{
  "head_dim": 64,
  "attn_scale": 0.125,
  "bias": "qkv",
  "warmup_steps": 0,
  "decay_fraction": 0.798,
  "dataset": "wikipedia_en"
}
Each number is 50 + 12 x the weight over its row's rms, rounded and kept within 0 to 99. Layers, rows and columns count from 0. The size before them is the row's rms in percent of the matrix's.

# layer 12 attention query, 512x512, rms 0.111, rows 0-25, columns 64-127
083:29 66 44 47 48 52 47 57 33 45 53 38 53 65 61 73 46 56 37 64 33 56 59 56 37 63 42 43 41 32 45 84 60 68 64 50 40 38 56 21 83 41 62 53 57 57 46 58 48 51 43 40 47 43 57 56 62 37 53 44 46 40 52 57
078:40 53 45 56 36 28 36 35 63 56 58 38 37 35 44 59 52 42 33 73 63 46 35 63 49 47 56 58 37 58 44 44 54 46 45 45 42 54 50 36 48 37 75 58 47 54 42 50 45 40 46 31 49 38 44 60 66 41 32 60 61 57 72 40
085:74 46 57 51 47 41 68 47 53 58 44 55 53 43 48 75 47 61 61 46 29 38 50 67 38 75 16 46 56 40 53 47 41 47 32 50 35 41 66 34 39 40 40 68 64 45 66 29 44 45 56 55 58 61 44 66 73 67 41 43 46 25 33 59
089:61 51 48 51 70 46 39 48 43 53 32 58 81 28 39 68 51 55 54 29 73 54 58 63 56 51 50 60 07 62 38 31 54 65 50 46 56 41 61 69 55 55 62 51 63 49 45 51 30 49 46 34 58 58 58 43 73 57 28 39 64 44 53 39
088:40 25 68 57 57 53 55 48 57 51 52 57 28 50 58 47 53 67 50 57 48 32 55 49 49 40 48 71 28 21 48 52 55 53 36 50 27 32 61 35 61 56 46 52 65 50 49 47 63 45 68 31 43 44 48 54 61 40 24 51 40 38 50 56
081:20 39 40 67 64 48 38 74 60 45 48 08 73 58 37 38 50 35 37 57 43 59 55 42 42 45 50 50 44 42 21 43 49 19 54 52 50 49 50 57 55 42 73 48 32 63 48 55 63 43 52 44 42 52 58 71 51 31 62 52 34 76 56 46
094:64 32 66 51 38 41 60 42 55 59 22 73 41 38 60 62 47 63 43 59 51 48 53 45 29 45 41 61 60 37 63 60 52 57 43 60 53 56 35 54 45 55 71 59 64 65 55 47 40 61 63 48 57 67 66 29 65 59 36 53 71 27 25 65
087:56 50 53 52 48 57 60 49 60 63 49 60 50 55 63 81 60 66 64 57 56 38 56 59 45 46 44 47 37 58 49 47 31 47 36 52 56 41 63 22 53 57 52 29 45 23 46 32 21 43 58 51 34 67 31 44 64 63 55 68 50 46 70 51
092:50 79 48 44 34 51 52 78 47 65 45 32 61 60 36 38 57 61 40 48 60 65 53 55 76 51 35 55 34 56 41 40 45 36 55 37 57 55 65 49 52 50 59 52 34 66 32 47 57 23 51 69 38 47 38 58 38 60 43 50 49 76 52 39
089:28 53 33 39 55 36 52 57 47 65 36 54 51 57 45 31 36 38 70 52 62 93 40 69 48 59 63 46 48 64 37 43 46 55 50 57 55 56 48 81 48 43 52 71 36 65 26 57 57 39 44 58 51 35 48 34 53 53 38 47 79 35 63 40
091:62 41 43 57 40 37 54 50 71 56 43 44 59 40 65 79 60 48 43 31 32 37 41 60 59 61 42 38 52 44 70 51 66 39 40 45 59 58 32 53 40 58 58 47 64 51 46 44 43 58 45 67 45 53 61 44 41 55 49 76 62 53 28 56
088:43 70 71 53 40 69 60 68 35 38 52 35 51 48 40 61 54 36 32 74 59 69 53 47 62 32 41 54 48 35 46 50 43 62 42 38 61 57 43 28 47 58 60 76 43 41 36 53 50 44 35 57 51 38 54 36 48 43 25 35 47 35 61 57
099:46 49 42 58 49 46 41 59 46 65 46 58 54 42 47 49 54 39 53 45 40 76 58 44 62 64 47 51 40 60 46 46 50 50 41 53 57 57 44 44 56 42 68 39 33 54 61 53 46 28 43 28 46 52 43 61 40 49 38 59 35 48 37 10
090:53 65 38 69 50 59 72 59 41 42 62 49 54 55 54 46 36 37 69 51 42 84 59 39 52 47 84 34 45 58 55 46 48 52 47 54 48 44 53 51 57 50 68 68 56 55 59 63 52 45 39 47 47 50 50 48 57 23 45 59 52 52 68 47
102:51 51 42 40 68 42 67 36 49 51 50 80 37 52 63 69 65 59 49 64 49 53 29 41 46 47 76 52 42 51 39 30 37 53 67 60 46 46 54 50 40 50 54 45 67 50 50 54 63 63 51 43 40 32 55 38 61 62 50 60 52 32 35 50
094:62 29 47 58 42 62 38 28 43 41 56 44 43 50 48 49 64 57 52 40 62 29 36 39 43 50 51 54 46 63 45 40 53 41 56 52 50 52 60 46 34 50 48 47 60 17 58 52 58 43 33 39 41 31 37 43 43 39 42 37 53 52 55 73
113:62 46 61 62 50 33 56 45 42 63 25 64 40 34 56 59 72 66 49 39 49 48 57 72 59 63 24 67 58 46 47 68 45 65 67 30 49 46 45 62 52 57 43 46 43 49 53 39 47 47 59 41 59 50 70 64 52 49 42 45 48 25 62 30
095:15 48 74 45 46 40 61 57 39 48 61 71 46 44 48 47 53 51 55 51 55 46 50 46 42 38 30 50 66 53 57 58 48 41 63 32 51 69 37 45 68 34 58 46 48 51 60 64 53 35 57 41 57 56 47 58 57 73 53 54 59 44 52 47
095:56 62 41 40 57 53 45 52 36 57 47 41 61 42 35 50 43 42 59 59 41 35 39 48 48 49 25 61 36 61 47 58 46 56 60 51 65 59 51 53 56 73 30 37 44 53 48 62 43 37 37 44 49 42 50 35 39 62 62 25 54 57 34 40
100:53 56 37 57 60 75 47 33 61 63 67 64 64 46 32 19 69 58 54 42 49 11 57 41 53 58 47 53 78 55 69 60 40 35 44 37 52 55 39 26 51 53 43 51 54 59 37 52 46 48 42 36 73 41 54 49 24 65 46 53 50 68 45 24
106:64 34 48 41 48 35 62 65 62 59 53 61 39 37 40 45 51 42 43 65 61 52 52 84 24 41 65 58 40 41 60 38 61 62 42 55 55 54 43 51 54 47 43 54 51 61 34 65 43 55 53 70 48 62 51 26 51 64 24 64 55 28 22 55
100:38 41 47 56 49 76 32 59 60 45 49 66 32 43 33 55 32 34 62 48 67 59 32 56 34 24 30 46 53 49 33 54 58 51 67 38 29 44 36 51 61 56 38 46 52 65 31 56 46 63 50 56 70 47 44 46 60 52 68 49 50 56 33 57
091:29 43 56 50 51 72 54 53 49 50 84 39 44 51 55 52 68 56 42 37 57 43 51 25 50 40 50 27 47 69 36 53 34 54 55 67 61 57 66 58 64 40 55 67 65 35 51 57 53 62 50 57 52 48 38 33 49 65 58 55 56 92 69 69
100:44 52 69 46 68 35 41 40 55 40 39 41 51 38 54 54 59 46 36 50 62 04 45 63 53 66 48 44 45 56 50 56 64 76 39 57 70 51 29 49 52 45 27 54 57 56 46 47 28 57 55 43 52 52 75 41 50 56 47 63 37 44 45 43
096:58 55 36 46 24 26 57 53 61 63 70 38 56 52 41 54 32 69 57 39 41 64 52 43 28 23 51 47 43 74 39 49 67 48 41 47 44 51 37 31 52 29 35 45 58 41 58 48 35 39 53 45 42 45 41 66 42 42 58 61 41 56 29 43
095:47 55 72 38 44 44 69 47 47 50 49 28 61 55 44 26 45 52 59 64 65 31 56 46 55 45 21 57 38 53 47 40 36 39 44 75 50 62 65 58 60 58 46 49 47 33 47 38 70 37 55 66 62 44 41 59 58 48 47 41 64 24 52 45
# layer 12 attention key, 512x512, rms 0.111, rows 0-24, columns 64-127
110:52 50 43 42 57 61 55 51 54 80 45 55 50 53 58 56 52 31 35 50 59 48 55 61 75 77 37 40 53 37 42 39 53 28 65 41 68 44 37 45 19 52 56 43 69 51 72 28 49 58 32 61 60 62 75 52 46 36 34 37 56 51 45 60
098:42 56 33 48 58 65 54 38 49 39 43 67 32 42 65 35 34 70 52 33 29 40 48 36 43 64 61 54 55 13 63 41 37 52 38 49 41 45 53 52 49 51 40 56 80 41 57 41 35 53 46 76 33 58 41 66 38 29 52 50 43 24 48 57
100:43 43 42 38 44 73 58 30 65 62 52 76 49 61 46 54 43 32 51 74 47 38 36 68 47 55 47 57 38 64 70 65 36 57 34 41 48 53 38 44 54 42 53 55 27 62 51 52 48 44 73 51 69 83 71 52 51 37 52 50 49 64 28 68
092:53 34 31 27 24 43 55 53 45 46 55 44 64 57 37 25 32 68 50 69 58 44 57 61 71 39 54 51 65 61 55 59 36 52 59 50 63 57 56 16 53 41 69 43 52 59 34 48 67 63 34 67 55 36 51 60 25 39 44 30 54 48 51 65
096:60 67 50 54 59 48 47 63 61 49 56 60 56 36 52 49 77 31 43 48 37 52 47 69 35 62 54 42 62 39 51 46 49 59 70 43 58 56 61 63 38 60 33 67 37 67 56 50 34 54 25 41 55 61 56 60 64 34 64 38 50 48 63 48
087:87 53 46 45 55 62 39 43 64 46 60 33 55 51 56 50 51 44 53 42 48 42 33 49 35 37 55 38 72 47 59 39 46 66 32 47 70 59 35 40 38 60 39 57 69 49 51 58 42 54 51 47 49 49 69 57 44 41 50 35 59 41 49 50
085:34 60 40 72 61 74 67 60 34 73 52 55 63 53 49 43 53 50 50 59 51 59 44 68 70 61 47 60 24 43 53 72 53 55 41 40 55 77 45 47 38 45 62 45 44 60 46 66 53 48 58 28 32 35 47 44 41 53 40 38 29 57 52 53
108:48 38 36 42 29 56 48 62 44 58 57 52 45 68 46 44 48 40 61 49 56 51 44 70 66 29 49 62 40 56 49 47 73 37 45 34 41 58 14 22 47 40 64 63 29 58 56 48 48 68 51 52 51 35 30 53 49 29 46 50 25 32 57 49
083:28 43 63 63 43 53 62 44 33 50 73 66 61 50 53 46 64 48 72 66 51 56 41 49 32 31 52 46 39 44 59 58 32 48 60 34 34 38 28 71 53 51 69 59 62 47 51 44 56 58 55 49 59 44 47 53 68 34 61 67 72 57 38 63
092:50 55 31 44 52 48 32 65 58 49 72 57 69 54 42 47 44 39 46 33 62 56 49 54 37 54 47 46 69 61 66 39 68 50 72 49 42 56 35 43 27 54 48 41 37 61 57 61 44 45 53 44 58 56 67 42 66 29 61 58 51 42 46 43
084:40 61 77 58 50 51 76 69 35 43 41 46 44 42 48 43 39 69 33 69 56 36 36 62 53 59 46 31 62 49 56 71 45 32 39 50 26 42 42 47 40 48 59 67 50 65 77 53 44 36 47 31 46 53 55 59 58 45 40 50 39 44 62 38
092:69 37 52 42 60 62 25 19 49 61 58 67 54 21 58 66 35 40 57 40 67 47 46 41 35 53 42 56 53 45 61 64 34 37 41 27 38 50 50 36 47 32 45 69 52 40 42 58 47 43 65 55 57 57 61 64 30 73 57 52 49 81 57 62
092:54 54 49 46 55 53 47 39 58 63 44 60 63 47 18 40 55 56 41 36 71 68 67 25 52 52 57 49 30 54 48 40 38 68 76 48 52 52 46 45 61 59 40 25 38 58 51 46 44 31 56 56 49 67 36 26 45 58 47 51 62 60 30 29
089:61 56 53 52 50 63 40 57 70 44 62 40 62 43 64 33 45 46 36 48 64 31 52 60 55 59 47 66 45 49 53 36 51 58 29 59 70 46 64 34 58 40 39 45 46 42 41 65 39 46 31 46 50 45 56 41 55 58 31 49 35 55 65 75
104:42 65 52 52 42 52 70 37 74 58 31 43 62 46 36 62 24 59 38 54 65 68 64 70 67 77 40 56 47 50 45 67 30 45 48 49 61 58 57 64 58 38 40 30 34 40 67 44 35 49 54 46 49 64 51 41 45 61 60 32 53 30 56 45
103:57 40 66 61 78 50 51 29 40 43 46 43 33 37 27 38 59 48 49 49 42 64 56 20 36 51 50 48 42 44 52 48 46 50 61 74 21 54 38 46 65 76 56 37 63 43 59 56 65 39 34 47 41 51 41 55 62 60 56 77 57 61 61 50
110:39 64 70 50 56 35 32 45 57 60 49 58 37 54 73 40 69 46 46 66 63 72 63 74 50 51 65 61 46 55 43 43 45 46 62 41 46 44 17 52 45 49 46 57 57 53 47 48 47 56 57 47 49 22 48 69 45 24 56 73 61 40 44 27
103:56 57 50 58 67 30 38 46 60 48 37 39 35 53 29 33 53 58 55 40 50 48 73 24 43 63 67 56 54 37 40 26 57 47 54 46 39 50 43 46 42 41 41 39 39 40 36 50 58 44 30 69 61 45 49 56 58 49 62 55 57 51 45 31
108:63 45 56 57 59 47 52 32 59 38 49 33 51 54 44 52 49 48 61 45 52 68 59 54 63 39 52 43 41 44 45 53 50 73 73 49 49 57 39 44 47 58 55 37 73 41 45 41 54 33 32 52 48 57 63 55 34 35 51 62 53 54 38 48
115:55 69 65 44 58 51 70 50 62 65 66 61 61 32 52 36 49 48 46 66 41 40 43 48 50 25 65 35 42 72 65 42 53 67 46 70 45 42 53 36 50 73 56 48 49 54 33 61 42 62 55 46 64 50 30 51 80 40 43 43 58 52 44 44
101:75 63 69 49 60 53 50 29 51 62 33 38 47 49 52 53 41 42 54 60 44 67 58 66 52 70 52 73 55 34 26 61 52 51 63 57 55 64 27 65 53 62 61 51 82 57 50 30 60 58 37 41 60 51 53 43 68 36 39 44 55 57 73 42
114:51 33 48 33 48 43 32 45 44 42 25 46 47 67 60 54 39 41 53 53 49 55 49 43 39 64 55 69 41 31 66 39 48 54 74 43 45 51 45 62 32 49 33 37 56 36 48 43 69 44 54 61 43 28 43 50 32 52 57 60 60 43 65 53
104:62 43 31 42 48 61 71 41 50 61 64 48 69 60 42 49 56 43 57 49 42 55 48 11 54 26 49 44 46 58 63 53 56 55 43 69 48 52 51 27 44 43 61 43 62 44 40 36 50 56 27 62 37 45 48 53 56 59 40 40 60 62 54 72
100:31 48 68 52 65 38 75 46 49 54 47 49 62 38 70 59 55 58 46 35 39 17 45 47 47 50 52 14 47 69 64 56 42 51 68 63 63 59 61 43 39 39 48 48 58 54 55 66 44 68 53 47 48 60 51 50 45 57 51 34 56 30 42 29
100:46 37 33 40 57 54 26 59 41 49 67 50 70 32 50 50 76 37 34 38 42 34 12 37 58 66 44 54 61 48 54 45 40 61 69 52 65 42 46 37 45 56 19 36 59 36 71 28 60 78 49 36 64 47 42 62 32 36 36 25 35 59 71 40